config = dict(
    num_hidden_layers=14,
    hidden_size=384,
    num_attention_heads=3,
    num_key_value_heads=1,
    head_dim=128,
    intermediate_size=1024,
    vocab_size=5470,
    hidden_act='geglu',
    norm='rmsnorm',
    norm_place='pre',
    norm_eps=1e-06,
    positions='rope',
    rope_theta=10000.0,
    rope_fraction=0.5,
    qk_norm=True,
    attn_scale=0.0884,
    bias='none',
    tie_word_embeddings=True,
    parallel_block=False,
    init='normal',
    init_std_qkv=0.0159,
    init_std_o=0.0,
    init_std_up=0.0159,
    init_std_down=0.0,
    optimizer='muon_variant',
    learning_rate=0.00316,
    lr_mult_qkv=0.4,
    lr_mult_down=2.0,
    beta1=0.93,
    lr_head=0.00694,
    warmup_steps=0,
    schedule='wsd',
    decay_fraction=0.604,
    decay_shape='linear',
    final_lr_fraction=0.1,
    batch_tokens=131072,
    max_seq_len=1024,
    doc_mask=True,
    train_tokens=901400000,
    max_steps=6878,
    dataset='wikipedia_en',
)
Each number is 500 + 50 x the weight over its row's rms, rounded and kept within 0 to 999. Layers, rows and columns count from 0. Numbers have three digits each. The size before them is the row's rms in percent of the matrix's.

# gate: layer 6 MLP gate, 1024x384, rms 0.0931, rows 983-1023, columns 192-287
# up: layer 6 MLP up, 1024x384, rms 0.0967, rows 983-1023, columns 192-287
# down: layer 6 MLP down (transposed), 1024x384, rms 0.184, rows 983-1023, columns 192-287
gate983 101:482599431535447477474487475514539581495456482512574445514522478468566556487410510397545494539538585531476539528496488504434529465505530527458486439398438461458506470426534448505568431458524437507638437446556485493558427430466500545536553531462483561487490518515488486541500489553475506535
up983 100:466513509535602518551482466583463438512474513545401531522567464518523518523456454492540478492534425443571527532491501501440459593482460518497493470514426499500584546511540463512492547507403504435467564419463490448470531436543569445488516437519618581520473515566465560528521468584553626518
down983 099:578490426511554520497491569482491389516507616529481551508614530476452525581459518478524507475483562566446487515417401437541525499517544499437599519452457470487565479478464433449473502406534452403479549484437489516419550490509511389562489506507492529464423502519444519490493469510420587524
gate984 099:511499423445523560515525527493533536467537476475550459506439502484514453472483564510506530469526485496408450452518552526527519426539546492534577404442427522437521386498481537565528449490428495461530471553437503442446532593502449495540516561493448495504478522561484479440503488473468542441
up984 105:543466497451522600403521610522467465508512450482444523528472568460457549553517556585499453446540480472494467518481495462515552578432538567503561545468543497506424392482471431517524417458504488547492456475477380549512559569452549604511505491540479601528462449466513496495581422446474591470
down984 100:499470492522524536474513510540517608570584590473487460515533572460478504491567542453495448487466509468525540484434504455504547510609483582414485584549537540527504531568474465549496427435523550540436431470445414542424545477444585439476473554469458581467472523501472527493507480439420566441
gate985 100:587503502560469480506512561353532440472545482455481518460509544450545526471437552455501520394479573476555436538488515393560510499471566462511587477504464478501517576394552490531523483437565576496502483495485461546481483549394587592512497438486448428488436562441499428502490538489613433507
up985 103:415520577556522570494473445500467490495547445542471443499521506504527478516493496387535442512473470517552483456481477461497505482484493494523488460533479583536557535485547485558475518492514431557507448537591455471482550532515432509541527477543478497517508513506580400426479499446437443522
down985 103:436582500611467598469496439492437486475539548463451493491452559415394492498517570468565612484589400416482524486423491374590587530533463425377518477488461551463438600469523524493455499496482522450534604520503473357450542485636541499479557504439406407497544479499588503487565464472578461470
gate986 097:596482511446551409515563494482583448463503492469453394506527464476460461528498545509489521488551402418560550547463501506556579467480428473552408420415475469508543403487459449562568492417472516406428503437531524440553531450482558478475440487462525490585491561437444588492494459629508547524
up986 097:456421531531491575501479547528459485592462522605541492561449575383568560486485435545531503461509378465513466483462498427509471487539491432460479441532529556474562502528448460511437567498527527478501578476553514448487522490462482468606462430536500409527531466465552526576498459444519529481
down986 109:513496509458403552629503557425540428489482538458484469572481536409568489562551533485481567540493488552451579553458494502522511476528516560462557469425525517522440542539482511499485538530520491523462590489552486490510499530548512558537464351595581484445530366543504497365497444527559525531
gate987 098:550495492561604509538491536427501565546574455554426456549495403563577586472634470587486473496550426459508588492504449598547482612519454552481444563451520501512418555511530540487423450479530365519513534433480547501569492555445482529511477488476563519484432508444550438504620475537530458496
up987 093:487463528562443479558458467489480354471459406481480510438530528507495553477497537575406496512462498457526484493424510562422487478438465501446518520462588556552508576497571528505496525513565451501381502442515494490484507557481591510555470506514479461521620553545584488514417458582479580605
down987 096:459527471519469509453580444439465477529505465522588463513531536551513524514436567620520578538525591494512546441457462506447459457536527524512535518565572606475494529479537479542502525584538537510459429537494501489500492430571565527476459475457531488517469529507492646422460561488464458496
gate988 103:521535575527521588454454469532401435473574459380507509523444518574521475588501491473530515485511484388505548434469595521492451521464564503518422454435372489497462464384535511483380565526350505552453505554559505494503527481595523526575469547514474419543567443532590509520531481467533534527
up988 104:532444508465455481572593429529417572534391427465519513523597492564577406549375503609434479455348454564488403488427549513499516440416482494482542531418586523608557486536499471531565511434552548585499467486440521444427509517542571515446466550435456542491524525477477491479471533567447431479
down988 100:543544437463516543444546545581498614499449532508456469549372561507455487499468399583422452467529464499499502479473508439451577325523494480508498429514434548500484518441494492525507528502470474484535517422548440525487539538505577532471523492490492465475518507449531507601496495530532479510
gate989 098:473417599540519511559423482503474514416536503461507549583602560494405520502477513493405490521527498449432481606624532460553580534465486552506444404535507461504623421443579463473473611544521448531508421551523391621445459526524550501586509528602460487500503540540499503537578490494487582484
up989 108:600527494430494559461501492538560617522513447532565478521437469456601491553581522455541492539484527501509527563457471486424471437440477446599507535438559496454502472512548504541470484463390478533515497455483507452573486490525427540422434512495504505553610484513565504552405500500475610568
down989 097:507529502480531467387402542533417502439476423580528462649485555420511486564428634489566478558469526450437492500511462577556481493460490499571448514426509505408480416520527453647530477517466516579482469522526508524530486522489403464461479451499520503450513520475522548541407510511452458446
gate990 101:500531563517519539442435492446531496518540544565461494537462446517424493523502586488470553487469502480474465486481477587458374521522552568421416501482494533537548447516465452511495545479492531435551489540448550563527508560494533498506581451491512461542493500501451596417480527536453474492
up990 098:484518427462472530401547518507422610527514484540424493522532479402458576583447533568561503505468557500393525489500474565423421464369441448424487503587487503479438438454495536481481524450503549524544491520436537535460526463537548512514523487514608491487377565476435513490520501550570446603
down990 097:471592366495501502525564521498457432514514483600535523575549478459497505479481482519413543530514512560564564474573613524423468468507392452480466540594602482400499477530508553557501472526500477517537514528401557482532564507498488483511418498478478534575410449479522516477509403564571597522
gate991 102:529519463487558530499552547475525516625486544426531570419469574457523486504419546589475480517442519522546454479452550541382498584384429402578595518594537527482422512433565521483522503429480564515495437511463565480511482513601522508534489479513442506562590553423457478442514550464526585514
up991 105:583514467509523494448475436589544599523413477546513589496458469576476444482434527497579490457501508561594490511473552481437485522476458456549508473550435522550498475578453628437565481580533611483518503498453450389499472549462524571572462443492583430478464503520558497498533502457483530510
down991 104:491546593584537481470379464500533474448524487535525563482520587517478632511483545654539516524497501582506557462438495520485529513553438521538509396483439546559642495432511510447480523438494583493415484536556404495456509478469453565478487531589385540524583422541572532490460524500555502607
gate992 095:509518455463469553470513515488442432468647432569445496477442470551498461528558541435490579404425523536474402418579591601497466464496469471488497507481488459503530453583514575480515565542467509454569448511529449526544523502403516506557531433508560548455381468436563541491524519537556526474
up992 097:420552519459612509509454506467556506502478513529442485510483506409473517468503491588573516558419450499375614563505557506542541518506612465561506589493404563473471455565528538493434380390435463511484508452499541458525510454523518560518464491519472537512493578463485529456506584519571493426
down992 099:571510461463491465496496533517522436486482436518403479501498539551519469600500445529458512428406499554549528406556528425510463442533581464511417524501512438468478431574431474399493517526488478417471398375488514501545531520510518546358495556577438520489428559497486530476499570512471527508
gate993 096:507380481434578448481484440482534482493610503492587487537445494492543532556481505471533443495484507515514508463563553475528557607534475493603521443436539517452451490460606490469470531458436589509401541544516599452450533580461502465471528521418494428573494449602571456473590530431482540473
up993 095:574516545557498466503474524488456401433474462463503562610459418599523447513515487547491493508478512616512487426432421476526475475536464513545487517494511492491482481476447584555500559493495469599510554534464575535536549462501421548487501427471528505486502442547488317572609518536557582451
down993 097:527544477491445481515499531442462530500480479530426517443455470521500533561485465526477570589524433504464533466517463550445355435441488579576552506529411444518493502519474521469492544517539579500539520500546534535586575498445431487489494471584586502478453489480467571417487445485397452577
gate994 098:531542487506470428501440439435505400550544483572483497486551585570544433507486564638468500489427457502524537507438538582550549411498522444516508524520543487592368623441542492530501499549543439490561406553479493452453533493493534455490539574477520518422406585415501511370454443488531524463
up994 100:574490421511547578514449593458470492552546534561515523487548463447458540538563393462566476412528528498540476511481518464534509421519485420467487596517479463515432451441524554493558520554480540477544523497458470472485578519558467488548535459506472481566524536559411521536564414481479474565
down994 090:544434443388547455525502543503449477486527460567533467578521476503548569450448397539473615550576426436526436563523460455492460475472509483475448488498550502477516404473481500540516537524426501471449466466558464510500450453505516488532431531554560506561471534482433533507529474616516510528
gate995 113:494567454427594626532600568440449467487486390528435489521512536563440597466492600501484485521525513532500487565640488382490533473556508621446507440459493502493541522556492444475470443455487494511539463388498579550453512470513482497524523475537486517409519579533533470582450528568435564458
up995 091:489435487469553554481564475482510407496600414511503505507603484560477612435480579560492395415497516497476540442497454461479499531604501617502398471486599544486582534453518460579450530455472492474477471483499560478479575458621447420551489559520551489432543551524485416573452471523396458492
down995 124:482530500537343347511400425540479468568425565491502539497430477451549361546502411474532489560501452530492467460453564608526463534458538443523494534448465452522472533467508521531477502483489465459534566516454401496487506546451573558549522464447482515500493437436476502419579496492576517517
gate996 103:557521577546493519473429470520443554523445561439443569568398533505470551449537566418522518426426532500499589511503425493510579460565540590464587474415476547565533478528505510466500514483500539410530475386517500438487419497450551558501563467423493445549490515448491460503439533502599554490
up996 100:434545521588404558466516444528541465450525443495597581494530479427548497578480535444474469464457646572639497530610570524564491505505568457507531496463488488638570534524518503425443541513403585492476421556475443487624539494439480442455536494498575482476528509522567461593431454455560473599
down996 095:563550575515515517541556513534587480533502472459509637479424491535473389501412549456510479469478536546504577494453552568502541516467427498496513607588505569502518492528572417561497501428510482549479503601512541599549517495563388414509497603502482553511472536600463514551518515477543585495
gate997 088:534533425465591441529526485557502483595481551514510498504425563493482494534508492418544463549480508533520543552469534538487574440535501569529478579455442461498467451519566470529605579545561568539528441474559523488474472452461493471482546525606678412418487545543455650433462493481437549552
up997 084:525529524529439566504529534432431503363549496482440503485481433591482502533460488497452559507464478458531467528525461533485461559449485556439478440511451564497521569524506565476474591508468379409508452532439528506525593557541491530504488413493349532555453524487450470491444475529593519550
down997 111:493494522391534473479561412586484463613494551523512552491430540446490433584526465540547443555512540569473505429509518534428456415469504541457515525434423477515537418510545495510555571517515572560545480438537514540487466462445511453498502518502612508426499516490470610478496529427462528475
gate998 106:419477540459527487470533589499460536488421525464538502604581483418476404411536557571535478420562484525396576485554560405521417506526462542583516440580441501456528455484556464518452476479483473442550407505486494457546418448617444462541596495536445588502442497497378500582584534467522479618
up998 100:492431446540517474516483509471494431495500510513462508564474577551463494487515482572476491543460517515480483574452466507512493445585416571502471480486490470538485516522552444599507529420403450547509495437599483473409521552530486534504505513519544486532560593534410426506490487479483564459
down998 101:556454517486538469491525493539419537518411541500519459503606451520382485400424551512537517446418546596471489515509504370481580486508529616557495544488453523437558513523460612472507508541434485535484519454496577492555430416529563459525443535513390467416583490442468463591517488526591505622
gate999 100:423403495495448503518580509450408520518476477496534629503436544531513526504581481491443485398514486448441445614496537495578488431544576449517432383558449481455499391485527535528462504472512450462536456537564425564460540439489511488475527432540470473513486496600453460550485551516523563441
up999 102:462455526449523565506518560468568512545456556462448510517578443537513592566495519485509546457488547576557568545524447431532480416431465492374495517475427485623514485578476539476555484595412517455515571470504552603529466555455557534544532477521649584531462497422495538538517550473538531487
down999 094:494515460544472474571596412515431464523460413414530487454583636491469535542448533520541505489547522516543502457511484520491397526408447545500547446471486502447603553463552525568509402469468591522496364435515497519473458529503419574469572500531543440542463594522572488493482546440487536592
gate1000 088:504438493512538396487540524513510495524565483568390395467549482457489514487525536485447415559527584509458610513434532528651406529484471410536462548503572531463455576521432465514538547487434431448522523501545522603475528496522511549461470559490481489472417635503501482536495501613524497596
up1000 080:502516488467490455584444453535431495547568539449508494597540522502470571492479493427442483543447488500583451609493562504593601433516428575423512397463463429576536543407512585565495493582418470466532515449429445471374376521508541517502429520486625492536575498467521515508524488453422595513
down1000 106:511512423485428498571466525453532462514507493530473526471457453552656498464446437482423592561525498523457542673445512515483533542481490494562462442568468516431552480418592404578564525561420561521515397433530459510411617583471488624618519443442577414503497427577426452607479458435404480589
gate1001 084:513580497491485470458446514449491535461527492575350587523508527441507479531473447566519530565537580528404581535474481471520533467516465479504497474462537530484631526436480471487510493499541482494523563379450408437522471475515454495430503488501558493477465540477436469534501621475495520484
up1001 096:572535503492487561444532513420567548387537518632473452516500491477544513512458531553466458514476521485456619506449477523539595451525427601590562552514515476413516628454488567532542513496487515483513548375496521575472571488641546480496490551425546487432490539497483466471494490494460462582
down1001 099:563454553440458548484544553427510502489499458509452424440457511525535549484514561399479447450537522479494446452455494504449460429591418533513574582543570467446383564484484498527512500522568487462475478524489517504541587486648504479460469479440527515517481452455560518510502417524456531578
gate1002 100:394532447440417402521444483562608504469385469481435390473503510466523415554543485496564472472438503533544440431382533426522526468531468536564527455600516549545466371503434550501388546520470548429583526559593452489440519485464529534547553446532478474554428477517495464489454508477391540477
up1002 101:503443507514507462530413569518570504444483439519502376434486582484549522473522537640496522528536560451547495541466602490496496591472525500538533447582525519451575599586488544483469531450506415477591418529468472500537604471453613537517489506508426503396548509483448482559486457414491536536
down1002 095:552484515483597494541461516544494505456560570528468521569516472453499475587515541468397543431564451558526604553461496527589447484557446610535512495508543585525452589512521502398532448496550449439465481484556521516526538505456483487479439514465472514503429476429607516552393543489467580476
gate1003 103:453409428505561544418514502488541501418463519422475529472531649526448537569476531541496454437499571636470485386583566534485495478552513463513557467510509445521562497496558498522509542505501566481528515521546510469629461502523506572453499362505576485452511484510488519500429515551556564460
up1003 103:539465439530460550447534512459312529562469419524476553471469455407499550502482477535563470540512551415530495500547435558431487545457541518532408571520568607444596475518479502398527514548445458460518508526495478518482574473548562489499489507395417519468462596478436521522507517552480439533
down1003 105:430556555506530517565492464495475520487478472506556529475490516424528450487434607556463452479529463447496483549503522478486519553470395461489385459497538576465613495627466489496483430520536468535487460452499460473495463466473480455445614494563445407494490520525570440457552494484540473450
gate1004 102:438580468613577550442524570531462424486467492481494506526567478528488544508466509465469510472395489413476553586495535518563504465418514513483498520532479493417570519431485576565452396557490595485514531504563529471514627470575497517560546468551558556532571456481560515570572447506512445522
up1004 098:503566577546589489508490438481504430575512521533375399472488457516397521505574503569553483562506448546526514513541450576480429597470527574476444460411605587572495510522567447482481472464531515485459475430527529511594554483523489570472447540522615526544470504490495512567433528501531582528
down1004 097:487514524496454557555512512447498397497540554362524449538481422572555488515504510473423528512482504604459468468497534474527477567504596516434445520405474463550550532471531467453497445514471455550526561585557514446532541513510408472570418501528545471421514566532471497574561536478487516460
gate1005 099:532393483503527507519552556439504518566495447488436586524542427454460503606411534502436568510525579493491470513435483532491446542487405512504574508481504542447523545517416534514512540484422508497536486481511544440479554546445480509474483592556583474481526507519677517461413468557513455452
up1005 101:382462563411382587527532443455499525499550533513489613492446498489463470479531565499543527499548415505485528555580520455544540389499566498551537523543429549449484466455561518434446566428449480537544537507485508551553590455498537481537503434518496481463538606514505518446505541481560493505
down1005 096:556550603503572516466469550497558591403572519549513537517434427411421460549427582623547435447465477543526595601521603488501577372437482511489588487490453479461463484491490516526494447516565468566522441468557512537570471452500628550531538557479443507490567444613501489423495438491519547569
gate1006 101:538411488558528556579605520474569581468577532522550410522488483496498457433511465403525499463457504458467466411525546414460509484511418545451540515425502577508580438473509603486522511543368542426446599371509465469474555505499492480473524481530532522516418507479597528474448451525502485601
up1006 101:411483459476443426511377423571445466538464388465434526576545399483511469595507522452504485512553524525504544454563567482579538436483558506508492519590421524549516431460483482575536480427607526517515465584491581509463475584554530548494545443525484624471485464519474447559467500496515485530
down1006 098:451536458499615514583529494518551523618439500472431498492474455481513476522485452561427450524455387377507541528549529487440461430494551576446428518506428580457510446542539456549517436560515517460494550471564470489536510502447480420461352499583410528560485562415490537552569485545426507554
gate1007 105:489513530553537494576444431492566482582521449467384501488486507542495507501593573471470421540467425575404475627500500487495557446409585558513521491568556494508494517522429454526468525425538507525512466442515412486455482515447366479573523492483543399542551497448447492455485532491510459591
up1007 104:467502540546562481468473431572487509501534484433502529470470551531526459538526465480492528533501463542430458498478480460465509472513581525519542486489486444412517564438404433456448526425567504601508501517506509533489431486449506466532569448445498531515422413429447475461615496461494549443
down1007 099:541432545530547535438503554476408504563541444403538535500497557549432495514496457525532505482489453537429499514467529487506476566359533557455558536451559405528515499460494464534416586422564525542492520424585480552494517492526466421502509461520536536449537461391452433469554475565546532490
gate1008 090:538540517516403472539548453548489526471475468558482468472428493491577491488554511446529617563480523446530452537573525489426438573532515517455464498542485477505438497470424553535496555478574510454518525424464483528541483514545428516490548518447507522464516549463429474588551576557545510532
up1008 090:464495460504508559557470584525425572493506530477500415496535588423530498448433419461517476588553494385503461498539512475584492449449474521543481508504510546504515417511511484508506498515601430452433627460544542418475447474504515488405502550457474523646548619551510513484480480475534391471
down1008 105:537505535480551459465439381506488515494472502485530518617491400587399558518503475483549501475488450536532511509471564584550489374536479480506524468482463449486464448507503541489525517422423500489501445478493508448491529540420514443628506544448503458579480487462568493467490467493487454492
gate1009 103:434468527517554480485405532473561454524545426454488508505455522484550450534569468514433421435446450524547512483535512490371476539451580369430480541442399526453492424418480492452494455557408544496536521493501504528427454487431506425523497558512539498501509493440526573446426577547554501503
up1009 103:454531451453536555475512532440522583518550477489537510395472516502381581518415498490498523478425503569396524489403445499516493481481554556549481537556586459505528536470571548501481436504557603490569509570446460524553530461544548473525481509439512560398442577598502509507442489498411487451
down1009 094:564490538505542409506487463424428510536587529450579563627562490583458532433454599504519438505540474463510457464438512471507497460504384614550482464483532494562441534376569527551493479462495554492411573508495560527556469535450480496553604471556458561565489498468467479463523498511459470450
gate1010 100:459516511547474476415563551516551509518488562553480526555470510501601446541500518506475548466534426391562496420522523496431469491537496599479511518461536484478502473465531602573559547447575493533516508407492487523516393507513500497572428511581518564453545501493529546382523557500422468468
up1010 105:508405393471511616505502474554495470493504510421545420359536518525469461509515455466520441468489436566549516459500519482560524599485515479503491442479473567516488566558536472525496491522471516631479525555562535572470589518518483595453538525535557560524501490501524546522416450519444546472
down1010 098:470557415560491516567468492518539489526536519576534523488606492538521531456481630528440425511474398480497498445534527546455591398566485426453567516582489530522485518561493486533445445462575456509498533463505531475510517482473525480514541571513446630466520483435603487439523465533514646471
gate1011 100:523507550479426455495488470473515552509459474461555505519414576419508464433445562569472504503454510437439467454463506540569539520424435523549527477419467593542458498585517422485516586439460542521526459464536535555481496544448438445400493443535554439552537564549540473509460516495456494464
up1011 103:501424435524470493493528496577538450441530507549502459606473497478462533614540453507461540539499501589505514457540447480572375535544519476544505486501478577436464533532530582446448546485508487422520509441438566503372454549428494585489543515455402500552491451519361502527503400529525516532
down1011 099:455421463464419537478566519553477421497576539494532578562534497497478448484525487512561493486557490454537554497539449419473508575512548483524491497553486590520489424457544517540460499454483478519492467468517458525505453482503453509538561568495439476329502455459436466384470500489487478537
gate1012 096:481500552536483435426541445444460456521471504446508413514498467480566470542471469454519574503434506517437562403442474505518543541566462473525521538531458487438413425578466557495469570514463534455499523445531464610535494556545530581528563553507571546540468513545482518458528531544514438505
up1012 099:468448459442494510554440489471580480500533468456454535458425483594458478457515544521497473560474436511408440561579473488578487495518553459505617428519495446482566522519544463542560480476554480438528549519442511427511521586497459553408488512550519461475554493452502480518560566483541526550
down1012 101:495492534474495621479482410504442543514497504476471523497508474411482485427442531444481493482421406482472459583486519496480525371579460490510523514473460503515460513592518463545525511526488527573490469503470436477467540538529480556590553527530507481556452551448612526515488486437497472535
gate1013 096:503429493527474411509514490438523531447551535537470423554570506534536595491472490516551478416498483494507504465497430463643521514503450597503545573484618515541490430527604469520401490490575484478516498520506439534480552500477497459527435508529431471511476487538514528523576390496530466492
up1013 094:546605512525508513522544518461494416545517416419523569533484523530505483546566510496527533606478476501563442485524444517527536509498520528483543516550424619487537473593504548481394486414449471462483510440568459412521569542419470481452505471593510504466436459485467545515513556375493563502
down1013 102:454436490441493432435541536519532445563495553478434437449569486365471434516451567530387406467599474547578422602518508438445510469455629482403512469565457484500574510574581519529556470495405404407508504479526497552556419479570527495491484459533535466544457442499391536518432573552504477502
gate1014 100:447490426460547526427481591401481626476440536407418413468388517486439492518468462487530507474396557425442564539587469523496555451541478595504442457484459514450472542493524547455443522505470496386587556469499543537542555573514512518491497531528461405541649492481503474566536470475601441467
up1014 096:502578488512593548492482457516490493510592453512523511493451527427530505591550505457602489528593461528438533420474411567447490390456575485514544445525553383497439460472441389538433409514541517574511461460484493537513448525561456546464446548540460530461472581465540535470458491424513522474
down1014 097:534452510495548577460472454617382473514389464492428452478417491560503471507451495532446501510429488503540538398491419502466457493534459463504523516456473511419464559511535515475492574507492487464506541464504543537555547465497405471377435533474362523432602491495479432515458435544429478493
gate1015 100:544493503569558531418554572479470584502632535493463477536444477422572464485428487449459486402488427497557662485608506458467617477513441513523454551493549536541593533453533510528437513467453467452600538474447536550480439504445539558499475557586554403448521543436554525556461524487459465532
up1015 101:421499448487443570702444533442528511488531521475602536458475484523568526504550526483493497512432519527454524397495481494512490547455466429499558500557503483482575500502486454494540463455528478461634527524577511505477545576512506504512503500555464400452570533471492493498435471469490503543
down1015 101:528471491484389512514576478567565428589506498486548509548528516543441415463482494500454512489492544476436514499434475539464528545459516516457574626458460546545505390500444518435459494559509405555481587554584496414460629498445498571567574461505557456541536538519485536512461479505504457534
gate1016 093:601500471503523495456424436493527455387525476473442488501465445531493493457481532492498479533481499462453541476557480452660504498517603550513489534513475511422568586508480452467486573454551536483568471440529626538531520436523511610449552424525433557533560591477510492435460507461519481562
up1016 092:560471518390498460498503497521482452521477579479471496473544404503413571499482501494524489520458418551504504560518564425518543541404542491472441561504463532423474542541461578410479527493516603503582415453629462488559539406499488513591573448493558462446493611539472573480548486468508523599
down1016 097:533539428576459474508487579540431435490499389532413499518528547514472586523438603463542552493492461561381427489474565577516471473471434523475455509553489502475533527527466503492497548511572562514531493531533521423574430472461563548511516428442550489445500555489468518520493568508527524533
gate1017 106:514496430528470504537511557458530507495468579481383437478373453512453602565527425551542509493502518500563487603403475532437445444494513504483543430470463500498582502529444437498415576512528419469539527559470465446532591475476419497502465519543543480450512487497537393490541513458489455585
up1017 102:558551592496497485497568470460472585464531403503554515482485518373425425494530406488507605495520477542482502515532455529480556524443548602524444522421579456568542460545415488530651418485549556546426502464461488581577549578478476483514447499515599418472451471581418499484509437498521521490
down1017 102:517533491463514540523481598594490464440516489610455427454513579604522389493559474536509474471517474458470573526622399620460480533482439507477515457496515512538591484448559499510574510409498428533480443446487452464478526525528399532491569510454470473602493491500565480491478518535561574494
gate1018 097:405539494596504553549536470499537514553573434551506563435620557506492424562465506555476544579458471502448572486481499453479505440569472528508528596608523487547505519558511454490513570461441516495421485543513461580566443532493530645504541492588505458481526503524428487445409517594548544539
up1018 101:620451555501478483478549561556487501533406497464475519419552559508384487556534490507583488466519502511520534466506481443559420379475570498445582556508605528439485516512500522519498521440651474485592591455551496520461474519575558612516540561513550445510543489482576524517466602547535462489
down1018 099:422522537505529430514530468459454570512502545470535494485480549331490473545495525570513510488451590506452461533508460421531585381419585502365543524462428527548589524509569541505424446470539411586482536467507491555399542540525557543615500412463533476444439542504462470480457480587558544483
gate1019 102:448442576613484468521569513548516438468512426499371429523506404576557526489491585563463572450512499510498584466453504465487506500481478485441486519530515502522500512556505563502555519354474524430519457519513464398387448446454541529461525493519543535563469511552450448553505504574585558397
up1019 105:444396514413520561648473606494510514482471494484563494550548532489476496519490515420606445467501387478587374483565464560435545469549536527526478490460534442600528587489529485550510478553545450549551571526477534473538510477487414451467538435487481446511463514394533539488483455483537421515
down1019 101:536465496490506514533432423435544500522548425473534485625548603550508525412509458523539523509482522502484428548577449582531528436536467543439622387501465527577526555405458443441497502448543512554524539522526482473464567549536445520504502469481474554463490555516422493527495441495521449499
gate1020 095:399547451426446524432505503453476506598477408533528409543562502465537540511432526459522525551427491503475561467511481431464516501500569504533596436524524479500494490431519553561526498446471463493499522424517481479484517475558452492522470508484506504445530476489473509565490470533570473452
up1020 094:577591472479511525475516392511501457549507518498534516621567460488530541554397542498503539484506510369497577517496461501513516376549549446530551445495573566486490559472494513472502468473450562473534497470418458491406517434489489519465514448474488506582650455387525562554458554472539582546
down1020 102:515572478462553508521509505500442470500526512432442560563531572430597460561412584518422420471429509434445631541471495525464574441465507552597533487550497504466505505535544523606437408508567509565484562583466462593458453497541500557457574531554514547476532556446460450402452499537523511436
gate1021 103:411511521501496473501480362476443472479496571499410506482350556393531448508517608476444535498466534512507485541514526574475472510516395413473543489494430514600515492514448485497434450542493619424419445514437485506535562543425528629474616536533556533482548571470473609531487598529580431512
up1021 104:516480551457549434508521418506434420549439584492498453500590514496509477512486528500519510574440512508480491428556507488515475496484507370414490478377472484588583443611441519542505510452549536489523495415561528532613409422461431487538435448507577485500521505516555485516505466433580550467
down1021 100:513567446516497547513476538475584472526526647493521521437430500531495465453458570637486473571554523485476523427385495483495536488589429498492594419527502479565567474483467432635531510533459480460552483441481523486495514565426536550468577539463484555484501572511635542388556485535481622519
gate1022 093:546511510527448447436573480565536489514568478413573510456489458569471482471469663424424529507572471537528436501618431478558525457519493481454472501502463609550577493497492578483549503578472594449462480481570455566537461578536523451530525514495392465529521560561464429365451511483570520457
up1022 102:509481524522518470523458455492518467473489512445493500478582494452504621523429631600539512578490436525521462492505522504447510529546493581535454544494467497554479444477503508477513491446419447561439473484541483483462481474566489500584504531447498466517535543495420588511473502489439520527
down1022 104:596491504486529491517381487518527483462517446491485470546561490531458547505508546594561406507466526435503507377510487440498483527484559484501497569474467517525410565476421457431529543413493413544519486511538421492553393605478530497483391540393487599466506526493502488474427458484465504460
gate1023 102:586450575529496523436459526541439516441495490460401467504415402477508553444388504463454480511564506505484531511500575419514574462511614543512462499490379431532531480457525535488442482557432475488409552554498528479548446486530556502389501469496511454574457501569540481503489483459510580464
up1023 104:582468423396456530466502475490516462477501469446437493484559411424583473456452508636479508548511469518536479464543449640495496565551510415497469498500471447523455453493561574467504505462523412551476400516451582315488439563519453534584545534564438453451447475519443462514478530535450521530
down1023 104:613517461435445495463507464555441533478569475477497388459497530558495450454522527614423596545509448601546456513535512538447450575576492428505495486460485466517545407486552488455480616411479459499644568505500536407470382591436548472548546506553438468584575448480444524441511545553494535484